config.yaml
num_attention_heads: 4
intermediate_size: 320
vocab_size: 1592
hidden_act: "swiglu"
norm_eps: 1e-05
attn_scale: 0.32
tie_word_embeddings: false
init: "uniform"
init_std_up: 0.0409
init_std_down: 0.0
max_steps: 7611
dataset: "wikipedia_en"
Each number is 128 + 32 x the weight over its row's rms, rounded and kept within 0 to 255. Layers, rows and columns count from 0. The size above them is the row's rms in percent of the matrix's.

# layer 2 attention key, 128x128, rms 0.195, rows 24-44, columns 64-127
size [139  88  83  86  85  88  76 107 110 102 106 101  94  98 112 100 100 105  97  94 100]
[[143 157 119 191 106  68 139 124  70  80  65  90 109 142 147  89  86 106 206 119  77 127  76 153 122 172 111 179 155 116 124 112  69 120 120 138 153 103 128 185 130 162 130  98 168  56 125 102 131 146 163 154 163  87 119 112 125  84 127 114 152 129 131 102]
 [124  96  94 118 110  80  85 173  49 147  80 148 116  47  78 120 186 154 135  97 145 193 134 179 194 136  96 149  66 126  90 133  85 131 172 145 101 162 146 141 158 130  81 146  84 136 142 103  90 129 104 134 139 105 138 190 180 138  76  76 143 137 147  86]
 [123 138 168  58 119 152  72 150 149 159 171 142 116 113 128 152 133 104 135 127 143 151 181  64 131  93 133  97 108 109 151 148 144 194 144 209  80 155 163  68 100 106 107 137  51 176 147 163 114 117 139 138 150 168 164 146 149 114 116 124 116 143 135 158]
 [153 131 201 165 174 112 118 119 122 104 105  72 149 124  99  73 105 133 183 131 131 108 131 141  95 142 169 161  83  96 101  87  92 112 131  88 135  82 158 137 123  92 199 100 100 151 166 108 132 131 130 148  95 213 124 110 122 103 101 112 170 105 120  82]
 [107 133 102 143  59 164 145 148 144 175  82 181 156  96 107  72  46 179 141 160 152 132  80 176 132 167 167 168 156 103 125 122 145  94 117 103 163 116 184 149 138 127 139 167 112 154 147 158 201 104 140  95  84 124 106  89 122  87 151 159 153 137  70 192]
 [162 130 113 150 171 113  95 134  92 129 142 115 179  91 156 248 114 129 156 121 155 118 141 148  57 134 146 117 113  58  98 184 139  86  89  89 120 151 125  82  97 120  59 172 148  72 137 137 156 125 100  80  83 167 103  72  95 110 130 147 177 133 130 154]
 [ 80 106 110 135  82 105 162 177 139  77  77 148 135 136 154 131 113 103  66  73 131 147  98 110  81 203 109 147 148 145  95 116 164 167 129 161 129 118  87 138  93 137 160 102 138 210 191 123  87 165 116  87 130 134  62 157 185 127 118 106 182 125  84  99]
 [107 123 118 160 128 112 140  90  66 107  70 132 125 161 173  79 121 143 167  78  82 141 106 108  92 173 123 117 141 141 104 136 100 145 147  96 157  51 149 156 124 127 132 157 196  57 168 112 141 129 163 133 110 126 126 112  96  87 149 144 191 138  95 125]
 [140 185 122 125 119 134 113 145 128 133 151 160 138  50  33 156 119 113 162  91 173 173 125  71 168 133 104 122 119 113 121 138 141 131 164 118 137 156  85  81  79  35  80 129  63 146  87  93 171 126 107 157 190 129 127  89 140 120  89  92  99 124 135 128]
 [ 72 198 108 152 106 136 190 165 106 114  72  93 182 188 144  56 117  96 172 125 112  75 112 116 146 143  84 132  87 122 151 158 103 166 104 166 150 104 127 145 156 129 119 135 105 158 147 113 128 102 111 150 106 104 120 114 172  87 131 144 137 119 100  53]
 [134 114 163 140  76 149 143 141 118 106 113 130  89 156 135 137 119  93 197 144 106 146 184 122 102  87 134 133 123 153  84 120  95  85 100 150 102  74 147 114  98 145 137 139 126 146  84 148 101 167 168  85 119 147 130 104 112 160  81 137 165 127 115  92]
 [141 150 162 105 115  74 140 111  96 111 117 125  66 186 160 140 137 165 100 160 115 132  98 162 136 130  95  98  96 159 124 176 171  57 152  95 212 177  96 173 138 129  94 107  96 120 107  78 152 119 117 104 146  97 143 103 121 128 133  69 139 122 182 128]
 [ 78  95 110 129 116 153  87 178 120 133 157 121 114  75 168 141 113 103  97 134 105 124 144 119 111  74 170  88 116 101  52 140 142 141 138 176  64 150 111 133 149  97 111 121  91  41 212 199 105 160 144 178 160 180 148 109 162 145 120 129 180 135 121 109]
 [175 121 153 143 120 129  82 112 113 145 151 142 156 103 159 160  76 134 169 143 154 131  90 103 114  90 195  89 216 121 162 136 123 122 180  44 143 137 154 102 140 109 134 141 126  75 119 146 170 131  86 163 147 134 164 102 150 140 140 153 111  58 173 109]
 [119 140  88 161 154 142 109 126 154 102 101 100 142 116  78 173 163 105 122 149 155 144  90 131 147 144 136  82 156 178 134 119 169 102 174 122 129 195 111 124  84 112 164 171 166 104 106 115 142 109  79  88 156 158 149 147 154 140 129 135  94 119 117 122]
 [132 103 134  82 116 130 130 146 124 125  97 120 121 122 169 151 125 130 100 159 140 124 139 139 134 101  75 116 178 106 107 153  84 122 139 115 138 121 109 114 105 167  93 138 112 109  92  89 160 159 172 122 122 217 115 144 104 178 167  80 150 158  70  88]
 [174 154 126 190 152 154 138 157 132 178 126 124 106 111 118  73 114 138  73 119 118  75 133  22  58 176 144 119 111 152 143 145 101  79 117 162 136 145 126  84 141 110 146  93 105  57 144 126  84 113 133 118 109  95 171  89 116 118 183  80 150 130  85  98]
 [148  53 173  98 115  80 186  76 139 109  98 112 189 127 123 156  88 155 130 137 134 126 112 152  97 130 139 143 124 166 108 131  95 155  93 176  75 162 121  75 148 184  86 147 158  79 125 173 154  93 108 125 104  56 142  96 122 156 107 142 119 221 143 119]
 [173 145 104  95 112 148 136 182 123 127 176 168 118 127 177 140 127 137 197 149 156  95 180 112 195 115 138 119 114 118 133 138  86 148 157 131 132 112 188 125 141 143 152 140 158  53 139 151 151 112 166 184 104 117 219  39 109 147 135 131 160 108 100 102]
 [128 100 183 113 154 154 111 116 149 122 166 206 107 146  93 167 135 124  78 105 113 145 162 163  99 152 114 111 128 197 181 122 133 162 125 141  66 100 200 106 119 123 115 153 117 123 124 124 151 121 184 166 156 173 145 109 136 140  50 129 150 127  77  83]
 [116  43 118 147 129  81 160 145 180 143 158 103 155 164 101 161 168 117 161  91  99 169 137  81  91  83 154 114  58 182 124 132  52 160 128 107  77  87 115 105 114  88 136 113 127 159 126 136 154 159  86 123 114 153 148 192 143  92 102 167 137 149 108 115]]
# layer 2 attention query, 128x128, rms 0.202, rows 25-44, columns 64-127
size [ 96  89  96  90  90  96  95  98  96 107 101 103 100 106 102  98 109  95  96  98]
[[140 161 130 112 102 117  97 158 103  94  69 126 132 119 104 109 177 136 114 152  92 123 127 158 138  95 127 151 137  70 144 104 120  86 112 193 146 137  70 122 123 116  59 150 117 125 116  77  84 146 178 153 125 113  93 169 133 111  99 127 117 158 147 117]
 [ 74 158 138  66 149  75 166 145 122 123 175 108 142  88  83 140 105 137 104 111  91 159 158  86 145 127 152  95  80 171 106 130 125 154 176 140 100 115 146 126 148  73  74 164  55 123 130  94  76 139 126 165 109 199 187 168 120  88 129 125 135 135 123 122]
 [161 114 179 122  87 142 120 136 121 134 164  85 108  96 107 129 164 114 166 180 130 159 165 138 175 188 104 123  85  93  81 162  98 143 111 154 108 152 193 149 118 125 128 126 132 111 102 152 111  90 161 147 110 136 150 159 145 161  91 172 122 148 109 116]
 [ 93 109 122 136  90 120  90 156 143 102 164 108 201 141 177  67 114 110  93 160 156 124 122 123 154 120 161  80  88 113  87 152 217 103 145 125 115 124  99 162 169  80 138 109  94 133 196 112 180 141 110  92 132 151 119 145 166 126 121 102 146 132  96 113]
 [148  86 133 134 144  91 144 153 104 139  79 108 139 112  97 128 157 104 181 142 181  76 159 115 123 102  80 130 125 124 104 141 109  82  95 146 132  57 182 187 154 106 153 126 115 161 130  69 100 140 182 124 145 162 114 155 109 135 136 144  87 123 139  97]
 [122 124  53 123  73 111 165 106 112 142 109 181 149 127 120  66 178 109  75 116 160 138 164 167 130 190  55 178  67 115 104 177 197 166 110 141  98 188 104  75 137  89  96 136  91 190 148 116 148 194 126 101 127 116 136 158 138  83 112 150 175 130  65 134]
 [134 113 158 168 116  66 157 120 118 157 133 135 135 192 121 120 112 115 164 139  41  97 116 157 139 130 179 182 125  98  89  89 165 118  63 127 141 129  52 175  38 140 136 171 169 151 103 163 123 162 141 148 136 117 122 135  51  95 118 152 174 111 131 144]
 [153 130 157 137 212  98 106 141 141 108  69  98 155 147 105 132 144 152 118 133 127 136  82 109  88 116 162 136 147 147  78  62 147 114  75 123 145 153  96 148 112 166 136 148  92 128 138 105 152 104  47 142 209 151 124 143 141 121 206  85  94  95  91  72]
 [121 145  70 104 101 155 172 165 126 125  86  81 100 122 159 123  69 148 148 153 187  71 162  34 105 168  35 149 142 170 113 105 151 119 121 136 123  99 139 153 103 110 130 160  83 119 138  99  98 133 123 142 115 123  76 187 128 146  99 135 161 104 150 113]
 [143 132  82 142 197 124 129 176 101  68 151 145 132 100 148 136 124 174 188 142  66 139 146 121 158 161  95 137 121 157  91 139  92 158  74 129 118 160 102 124 122 143 113 106 206  62  55 150 135 154  64 118 110 115 170 113 177 142 167 179 172 159 135 133]
 [ 81 168 121  96 133 111 108 110 122 182 139 117 106 158 170 127 150 113 163 159  51 166 117 117 154 162 166 137 141  45 151 142 142  88  95 164 145 153  62 138 110 182 151 148 146 122 126 127  83  86 135 115  99 153  88 125 118 165 127 127 164  94 185  87]
 [138 153 149  94 148 109 157 168 145 150 120 141 110 116 106 132 139 131 146  73 143 114  88 149 148 158  83 120 107 117 142 120 105 192 142 140 139  71 133 131 121  88 131 106  76 152 112 149 136 133 148 140  99  90 203 103 156 149  95 163 181 138 133  98]
 [124 168 121  78 159 151 168 109 108 138 162 106 157 130  64  80 140 111 159 172 152 220  41 104 176 148 101 129 168 145 179 132 122 157  89 109 147  98 170 115  97 151  65 106 122 139 146 124  96 129 117 153 171 161  86 164 150 125 126 172 140 171 160 139]
 [102 103 121 123 107 105 186  92 140 134 109 162 158 144 114 109 152  85 174 112 106 148 170 147 165 135 127 127 136 137  25  88 184 145 182  87 120 144 163 112 139  88 144 120 119 131 148 129 183 129 115 138 159 175 100 117 150  98  89 137 123 104 138 117]
 [148 124 152 156 178 110 130 137  84  75 107  75  98  72 155 100 106 130 129 148 124 157 139  94 141 151 117 120 172 121  98 107 127  86 135 107  95 147 118 145 115 128 116 104 149 178 107 120  93 133 106  98 153 195 170  62 147 128 126 127 141 138  76 132]
 [160  95 135 135  74 164 125 135 132 171  71 120 144 139  83  95 152  73 109 180 143 142 124  49 125 144 146 169 182  46  90 129 155 102 146 104 125 108 133 109  75 116 164 108 162 104 126 152  91 106 135 170 171  60 124 129 118 113 161 129 127 137 125 137]
 [142  79 165 149 124 121 142 163 156  99 106 126 134  95 147 162 133  81 159 159  95  72 111 105 116 153  87 132 133 110 163 168 145  80  60 130 146 106 155 152 134 106 109 141 125 191 105 153 142 136 110  91 121  57  84 111 155 146  91 146 134 111 198 145]
 [ 68 176 108 135 135 154 129 152 112  52 191 114 163 159 175 103  94 130 132 135 170 108 169 161  93 167 202 124 200  77  99 120 105 110 114 135  76 116 178 148 121  96 118 151 155 142 130 107 178 144 146 198 127 101  89 105  46 120 133 140 132 161 113 132]
 [118 151 131  99 130  88 105  87 141 161 133 128 158  90 161 161 142 135  70 135  73 181  97 140 130  82  90 121 125 169 131 162 200  69 140 119 116  97 126 158 160 144 123 140 168 103 163 175 144 168 150 136 120 105 165  90 158 153  96 146 105 130  86  91]
 [133  51 147 112  87 141 139 189  61 179 135 124 124 186 139 171 116 124 117 124  68  97 142 131 147 105 131  84 139  73  55 128 122 170  87 120 122 123 115 125 134  94 140 133 159 123 147  74 147 103 139 113 135  94 159 152  54 125 114 165 125  99 109 155]]
# layer 2 attention value, 128x128, rms 0.192, rows 0-31, columns 64-127
size [138 128 129 132 115 131 139 130 141 109 113 112 139 130 121 118 137 124 118 124 124 113 112 122 112 115 112 115 105 141 135 111]
[[163 102 183 164 140 122 119  72 143 130 118 176 162 148 126  87 141 125 146 121 138 113 109 119 194  63 109 110 119 162 211 139 112 156  96 186 110 157 114 142 149 136 201  58 145  93 147  94 131 134 151 102 145 136 101 112 120 117 131 114 168 158 119 152]
 [128  95 166 113 141 201 151 111 112 102 151 142 145 151 129  81 142 145 134 127 158 185 152  64 150 164 105 102 159 190  79 192 117 167 199  72 123 135 119 137 114 182 179 136 107  87 175  68 161 125  78 107 128 109 168 139 147  96 165 165 114 112 123  78]
 [142  66 153 160 131 157 143  74 167 144  92 189 140 110 152 128 128 125 127 163 137 113 173 152 169 118 137 146 152 134 143 120 147 161 111 152 117 162  94 160 116 166 121 138 214 129  67 152 234 160 178 143 103 155 125 189 135 164 101 167 106  82 155 127]
 [154 122 102  95 132 157 101 103 116 133  52 200 129 117  98 136 111 148 184 120 127 111  81 143 135 102 155 125 159 105 156 114  49 132 167 151 103 185  92 167 131 133 162 125 115  58 143 155 112 127 173 144 107 115  87  96 142 129 133  90 104 121 137 166]
 [115 136 128 141  96 168 170 167  47 146  70 143  74 121 135 127 197 112 144 142 164 187 190 138  83 133 122  67 108 154 124 117 102  40 162 124  71  77 143  93 117 111 103 143 106 140 128  94  93  67 158 176  69  99 117 177 134 131 130 168 169 133 132 132]
 [ 93 118 115 125 193 141 115 124 103  62 135 157 151 161 153  96 112 118  79 135 172 110  56 187 135 147 153 177 104 167 149 133 108 137 155 113 134 123 160 158 131  92 212  98 181  73  85 145 154 102 190 116 141 139 143 101 130 143 101  66 104  58 168 108]
 [140 162 202 155 105 111 168  98 136 149 120 139 167  86  63 110 145 110 172 103 125 115 100 144 184 162 123  40 156 118 159 160 126 204 161 102 121 108 163 145 134 136  86 101 121  67 166  56 153 136 122  97 127 125 113 139 133 126 129 104 134 162 117 141]
 [ 67 143 119 106 149 148 147 140 151 119 114 144 156 104 137  97  97 193 128 103 131  66 138 114 130 176 152 166 102 113 203 119 248 136 109  98 116 137 125 169 124 137 163 169  96 192  70 100 112 171 149  95 143  95 127 100 135 143 126 130 123  97 129 124]
 [115 124 101 191 153  74 134 158 146 138  49 154 145 147 140 152 125 127 122 136 131  79  87 139  75 100 120 187 151 103  92 177 144 118 137  91 145 123 100 175  82 159 122 165  68 131 125 187 115 109 166 135 116 198  78 102 154 120 172 106  43 150 100 104]
 [204  91 167 121 130 153 123 143  96 125 208  74 128 113 123  84 133 112 176 110  97 133  86  87 188 130 109  92 178 106  53 153 107 139 112 103 102 120 104 147 114  90  65 123 163  88 139 188 111  94 134 119 116 188 161 124 139 153 142 135  73 134 188 104]
 [124 162 148  90 136 116 124 171 123 111 147 164 121 138  91 167 135  67 120 110  98  78 120 131 132  47  91 129 130 137 117 111 136 133  86 142 103 136  86 119  83 132 118  81  84  87 168  62 110 123 152 107 134 143 140 100 189 148 104 101  66 171  76  77]
 [153 177 136 120 107 108 150  73 118 170 147 107 133 141 135 167  94  91 119 145 113  83 140  81 113 107 113 132  91 184 129 120  87 134 124 161 135 130 144 189 165  59  89 178 148  91 110  83 138 146 134 122 104 140 121 129  89 111 148 109 106 123  60  61]
 [155 179 172  97 113 131 165  98  89 189 120 122 112 129  99 131  56 106  95 158 154 177 148 141  74 124 107 185 152 153 105 159 144 168 114 123 130 116 191 186 149 112  83 137 157  61 134  87 118 100 193 162 110  74 166 133 158 138 118 111 169 126  97 126]
 [181 152  70 115  87  85 141  81  93 154 139 102 129 167 155 132 169 152 152 191 139 109 115 125 109 115 130 127 172  96 104 117 109 104 119 172  94 160  98 146  88 149 106 194 151 101 158 134 137 128 156 136  73 168  79 121 135 156  79  85  84 105 139 140]
 [148 183 137  62 105  97 138 140 120 108 179  99 109 177 114 114 127  95 159 165 128 159 206 110  60 117 117 135 133 109  46  92 141 129 140 107 123  98 113  78 136 129  56 157 106  48 130  92 137 130 167 184 126 149 152 135 138 123 104  81 146 184 141 104]
 [ 55  99  52 114 114  54 139 151 115 163 117 152 146  99 116  88 102 135 128 136 121 124  93 131  88 156 120  95 151 142  88 128  98 162  94 131  83 121 134 146 116 177 160 168  66 136 180 131  95  88  96 169 128 114  34 124  61  94 122 173 115 169 122 169]
 [193 128 107 127 120 181 126 118 135 118  63 213 113 140 115  73 154  92 152 134 176 190 122 140 130 181 111 100 149 158 110 184 101 110 162 117 139 105 145 127 135 162 163 118 157 112  74 128 144 127 116 135  84 174 148 177  90 129 134 163 151 201 117 150]
 [129 109  88  87 123 134 107 119 126 137 125 107 172 122  96  89 173 119 153 105 161 155 140 189 148  81  94 102 172 120 106 120  81  99 140 122 110  76  72 150 162  92 110  87 129  58 167 101 149 134 147 133  59 143 115 164 137  98 140 136 163 139 162  96]
 [138 123 175 103  88  34 144 167  83 117 129 131 126 140 119 169 141  91 119  60 134 155  51 157 111 115 166 118 170 185 108  96  95 118 154 124 166 120 188 181 131 157  88 136 157  87 145 111 125 148 128 136 145 143  76 153 109 113  82 106 123 117 145  93]
 [161 141 113 190  98 125 161 121 153 147 136 165 126 175 184 189 135  74 162 140  74 135  96 168 121 130 177 187 129 120 118  89 131 125 128 170 159  77 151 151 131 150 156 164 105 118 102 128 115 117 129 187 171 182 141 148 150 147 114  95 141  79 189 132]
 [127 135 145 161 144 121 157  92 105  78  43 135 117 103 109 106 139 130 161 128  77 104  90 161 152 165 144 120 104 106 156 117 137 186 116 119  95  99 134 105 180  94 132 134 113 162 118  80 139 177 181 166 134 157 109 211 144 103 155  46 176 106 117 146]
 [119 139 119 167 100 144 146 116  85 128 120 198 126 151 120 126 111 137  70 155 143 118 174 142 126 150 142 150 114 123 110  91 149 131  87 130 147  98 138 106 131 104 202 152  63 156 177  87 183 143 159 108 116 131  85 111 139 177 185 146 154  97 112 143]
 [110 173 138 148  98  83 120 166 113 107 199 138 101 164  89 148 130 167 112 104 104 152 102 131  81 102 103 146 152 130 185  88 155 137 123 190  96 148 134 133 134 146 116 186  56 187 152 157 154 104 164 164 102 158 123 134  67 102 103 149 108 149 114 106]
 [194 136  96 128 152 101 121 189 142 170 129 119 138 157 178 109 125 121 106  90  81 171 107 171 145 106  83 116 172 117 119 180 174  91 138 135 179  90 130 170 152 107  88 146 128 107 124 108  99 150 112  86  78 138  83  73 113 142 124 171 143 117 116 129]
 [122 134 141 128  96 119 141  94 154 172 139 214 101 123 152 158 162 144 143 138 154 137 115 197 121 113 110  84  91 138  97 157 154  70  91 155  92 151  88 149 241 122 136 112 181 109 128  99 139 214 171  96 102 152 103 126 156 116 161 128 138 146 159 129]
 [119  83 178 152 174 104 121 127  92 117 107  65  65 123  92 135 141 146 123 138  43 148 107 113 159  74  86 164 141 103 154  49  76 143 115  55 120 168 144 125 147 138 113 117 102 195 144 182 157 161 120 106 129 106 130  88 102 101 110 103  73  90 163 119]
 [158 134  93 117 122 102 155 104 157  65  92 147  36 127 118 168 118 123 163 156 135 195 116  78 139 176  75  92 127 156 112 163 136 112 119  69  72 127 102 101  59 129  51 110 112  68 133 136 121 134 154 137 115 161 143 109 126 101 129 107 100 126 161  99]
 [124  93 144 145 182 111 154 134 119  93 128 116 186 120 104  77 135 154  88 109 102  68 188 194 156 144  55  98 144 154 138 110 104 133 140 141 142 122 139 109 134  86 195 109  96 173  89 196  82 112 162  71 142 105 172 122  82 112 119 135 132 103 150 125]
 [135 103 138 116 125 166  85 159 116  89 164 123 136 172 118 126 119 134 144 118 167 116  90  92 156 156 114 162 133  95 103 130 100 167 125 148 120 136 155 139 126 143 147 130 148 123 126  94 123 107 114 156 153  98 116 107 180  95 168 164 173 183 186 193]
 [ 81 101 129 130 130 133 104 120 123 138 211 106 134 135 125 139 169 162 171 125 109 141 123 106 162 167 133  83 134 138 199 129 190 124 107 140 103 142  97  93 193 156 165 136 126 146  64 130 111 105 136 121 159 126 111  90 128 112 135 146 128 134 146 149]
 [141  51 169 115  97 122  85 134 179 138 164 157 126 128 126 187 133 149 155 159 102 118 141 124 141 162  83 157 154  95 149 161 153 130  98 126 175 170  85 151 103 147  54 187 174 178 126 161 182 139 152 130 133 148 107 201 114 120 161 190  86  95  95 153]
 [163 151 162 162 120 143 188 116 135 165 144 135 125  89 130 111  84 145  49 153 146 115 154  98  89  85 102 139 117 108 147 167 168 124 163 114 126 127  89  96  92 132 128 167 184 129  94 113  82  84 158 140 149 143  89 140 161 107  91 138  99 120 107 131]]
# layer 2 attention output (transposed), 128x128, rms 0.185, rows 0-31, columns 64-127
size [134 115 143 134 115 140 132 132 152 106 110 112 130 120 115 113 136 124 115 118 133 120 117 125 120 113 108 121 119 131 134 122]
[[104  68 108 179  98  80 166  86 163 101 164 119  85 161 134 164 127 106 143 171  99 143  84 197 107 140 155 153 132  86  91 162 155 118 117 100 139  92 113  96 120 152  61 147 114 164 101 166 144  87 124 154 131 150 151  83 137 148 190 172 102 120 160  92]
 [125 132  65  81 107 189 110 103 174 166 142  85 116 121 110 147 116  87 124 149 134  23 133 129 110 129  78 105 100 133 141 128 113 109  58 133  68 131  95 109 111  71 151 112 116 138 133 178  90 102 123 184  94  94 133 150 117 186  90 103 174  92 131 114]
 [152 122  85 161  33  69 169 129 143 146 121 110 164 180 177 143 151 130 120 143 122 104 134 117 127 119  93 163 126 122  88 103 118 116  67 103 163  93 162  97 161 171  77 110 124 133 139 140  94  84  99  89 135 167 134  93  76 171 171 149  84 111 145 165]
 [146 154  95 176 136 152  89 128 166 123 118 122 149 133 186 125 127 125 137 149  71 143 181 116 136 161 135 141 111 142  98 158 113  91  86 102 197  91 150 145  90 121 130 121 163 129 103 159 100 115 192  69 172  81 139 139 154 131 128 188 131 175 212 102]
 [164 132  83 115 123 133 134  78 106 106 153  96 209 116 139 147 109 133 130 154  88  52 113 125 102  85 152 171  77 141 154  71 113 104 132 143 178 165 153 162 120 160  98  97 127 101 112 101 122 150 178 171 163 101 154  71  96 117 115  73 121 138 165 113]
 [134 106  87 142  90 104 112 117 109 182 128 119 109 140 153 114 108 142 139 116  86 155 188  43 105 117 107 161 138 125  95 127 141  74  86 108 117 115  95 111 157 126 104  95 133 173 197 121 131 162 171 153 150 126  92 187 149 106  67 159  80 171 145 158]
 [113  88 185 157 172 133 101 124 106 130 165 101  82 137  91 142 152 109  95 121 165 132 168  97  24 121 106 146  42 134 108  99 122 124 128 134 125 189 112 168 106 125 145 195 130 170  98 147 100 162 131 174 103 117 164 107 121 142 144 119 205 137  99  52]
 [120 103 119 130 134 128 155 140 175 164 110 127 154 101 139  99 122 109 123 120 121 164 101 122 117 111 111  69 160 114 109 141  52 135 138 139 157 109 119 114 180 134 125 150 161 123 198 111 143 125  70 158 143 140  39 124 143 129 120 138 105 173 143  96]
 [139 162  99 118 154 170  86 141  83 122 102 154 152 138 142 118 107  67 165 135 119 219 156  70 110 161 124 120 216  97  92 155 100 129 125 100  77 143 128 159 164  61 126 109 125 129 117 111 139 169 136 133 123 129 189 159 122 124 145 183 159 178 141 117]
 [121 111  73 102 140 155  59 111 133 118 164 149 127 163 122 138 137 167 142 151 156 103 130 187 112 126 115 109  42 181 121 170 115  91 168 172 129 128 139 137 110 113 168 121  67 167  83 119 167 195 111 167 103 147 116  80  71 194 109 113 143 129 109  90]
 [127  71  95  96 129 112 156  83 119 132  87  59 116 114 149  93 144 160  98 136 162 104 165 105 137 186 149 116 128 118 133 122 174 152 170  93 123  92 144 129 158 113 143 114 132 136 101 241 132 153 132  89 144 109 157  95  77 124  97 150 180 115 193 136]
 [126  94  80 128 136 102  94 192 138 102 137 154 119 114 113 118 137 122 184 148 177 137 174 100 135 159 136  83 144 118  79 177 131 129 118 112  78  90  57  84 113 182 168 127  97 152 134 159 107  81 104 186 111 132 137 124  76 154 112  96 155  99 102 164]
 [133  48 156 189 117 140 108 133 113  93 127 103  94 149 118 169 106 137 176  67 113  97 118 125 133 156  93 104 123 156 145 164  98 146 105 150  76 165 116  86 123 124 178  94 124 118 158 182 133  90 102 135 100 142 158 149  63 165 129 210  92  97 132 204]
 [117 118 116  96 133  83 133 179 130 173 103  81  98 176 165 114 119  67 139 125  79 124 101 131 177 184 136 110  87 161 125 158 145 128 100  89 149  55 151 180  77 140 143 134 118 147 101  90 152 153 175 100 191 155 172 136 114 103 146 206 140 115 171 144]
 [ 69 109 181 153 119 112  98 125  92 108 111  81 177 122 113 118  93 101 137 143 131  80  82  73 157  92 138 147  86 134 174 155 155 132 147 211 154 193 140 135 106 145 180 138 150 157 133 100 154 161 142 116 188 106 143 156 105 106  69 166 211 118 169 131]
 [123 141 192 125 178 198  94 110 143 128 127 112 141 124 145 162  76 130 140 120 127  93  67 146 131 140 124 122 175  91 171  85 130 101  98 156  99 102 153 186 165 118 108 102 109  77 105 111  90 148 122 108 121  80 180  99 115 127  94 126 176 185 124  90]
 [164 124 154 171 103  90 164 137 126 154 124  81  76 125 163 197 104 129  75 142  68 121  64 160 127  96 120 119 142 120 164 114 129 141  79 114 113 170 122 128 133  97 122  47 135 146 140 114  75  53 138 165 110  84 126  93  98 144 130 161 152 110 153 203]
 [ 96 163 156 132 138  84 132 113 124 118 190 145 114 129 144 139 149 154  88 110 105 133 174  81 123 158 195 132  71 158 125 146 186 123 130 124 178 194 202 131 159 117 163 130  81 101 134 124  67 101 111 143 111 126 197 125 142  85  89 122 120 104 115 151]
 [111 142 127 142 167 163  92  75 148 155 164 144 103 108 101 128  78 170 136 140 122 108 167 126  89 130 174 111  71 104 107 170  80  99 112 136  80 118 156 117 125  81 157 136  69 127 127 138 132  62 126 130  73  93 111 134 147 122 199 131  91 136 100  75]
 [107  96 167 176 110 152 161 119 135 116  49 138 172  97 116  93 138 140  98 174 163 192 131  69 140 109 122 136 130 166  90 162 178 131  90 138 118 109  74 122 100  73 163  85 110 124 176 118 153  90 163  80 187 162 108 154  73 125 187 160 112 123  69 129]
 [113 175 122 187  83 156 101 165  44 157  60 137 149 120 179 144 184 122 113 156 132 135 123 157 124 125 107 153 154 104 119 145 196  63 166 163 135 148 111 128 102 115 117 152 132 124 169 119 152 127 174 131 123  61 174 162 117  98  88 185 105 154 128 114]
 [126 123 194 141  85 137  86 131 194 137  94 171 166 134  80 183 127 130 141  85 151 142  94 121 176 105  57 132 131 140 132 104 143 148 157 111  61 123 154 122 169 110  80 133 175 129 145 111 118  96  95 127 101 101 150 186 127 110 103 102 143 118 152 163]
 [107 190 171  67 188  95  84 172 136 107  91 165 150  68 170 121 140 127 120 122 146 120 128 138 186  87 158  88 190 131 112 117  95  97 128 114 161 118 116 163 161 154 138 138 110  58 107 117 185 159 124 135 126  86 145 140 146 121 136 119 109 150 141 123]
 [ 82 112 134 152 180 147 139 101 105 153 119 122 120  73  68 143 144 131  96  88 100 133 113  91  82 109 135  78 169  98 113  93 156 108 121 126  76 101 141 129 136  87 155  89 159 155 110 158  99  96  85 122 106 173 104 120 163  94  81 149 134 109 100 102]
 [140 102 169 134 113 128 150 120 146  95  74 103 143 108  94 186  72 104 172 168  94 147 116 127 122 141 145 184 116 132  38 172 100  95 133  74 165 148 136  71  74 177  96 129 167 147 153 132 125 115  76 161 145 140 171 147 105 135 115 116 138 134 130 160]
 [238 181 135  99 140 157 130 113 159 156 205 129 123 130 106  69 172 146 136 154 162  48 134 129 106  89  69  93 152 128  95 185 149 108 154 195 141  51  58 144 142 175 115 172 124 117  51 110 155  95 106 157 144 128  95  90 136 131 123  99 118 140 113 160]
 [122 158 109 109 166 134 113 139 141  85 158  81  97 163 100  76 176 174 115 141 105  97  87 136 160 138 162 183  71 124 114 167 115 139 133 166 136 116 183 175  91 135 121 129 173 186  88 121 131 159 183 158 137 131 113 126 124 120 111 107 134 121 106 131]
 [ 98 132 117  64  94 166 128  98 105 116 135 147 156 121 119  89 151 137 101 127 158 120 138 140 109  94 167  89  85  74 143 133 161 100 127 148 131 158 133 154 149 130  58 173 136 156 152 111 140 149 110 109 141 176  75  93 188 141 105 192 143  91 136 120]
 [ 54 106  85 140 122 155 120 147 122 133 120 137  98  97 119 162 109 130 142 112 113 127  88 110  83 103 125 117 153 161 176 111 119  70  79 122 105 153 101 170 160 155 122  86 120 133 103 155  98  85 150 117  89 110 116 157 133 160 156 123  91 140 122 113]
 [106 113 121 157 148 141 162  96 146 112 103 165  50 115 148 107  50  41  22 158 174 104  69 127  94  99 134 154 145 162 151 131 172 161 193 150 152 147 102 192  99  76 109 114 131 134 150 166 155  86 100 109 103 116 116 123  69 152 170  55 115  79 134 120]
 [100 218  48  91 140 163 136 131 126  84 134 106 118 160 150  96 113  66 137 123 131 161 125  82  90  72 115 162 105 188  64  75 109 105 158 153 121 114 165 106 122 152 146  56 131  87  70 119 126 123  99  96 127 148 134  93 134 146 182 100  96 108  87 148]
 [105  92 109 146 155 112 126 153  92 134 112 173 165 133 124 205  98  81  97 151 122 136 165 157 132 108 135 100 108 148 118  95 150 168  81  83  99 151 188  80 160 134  76 109 150 169 100 136 163 140 138 142 131 198 198 132 113  98 130 165 144 113  98 175]]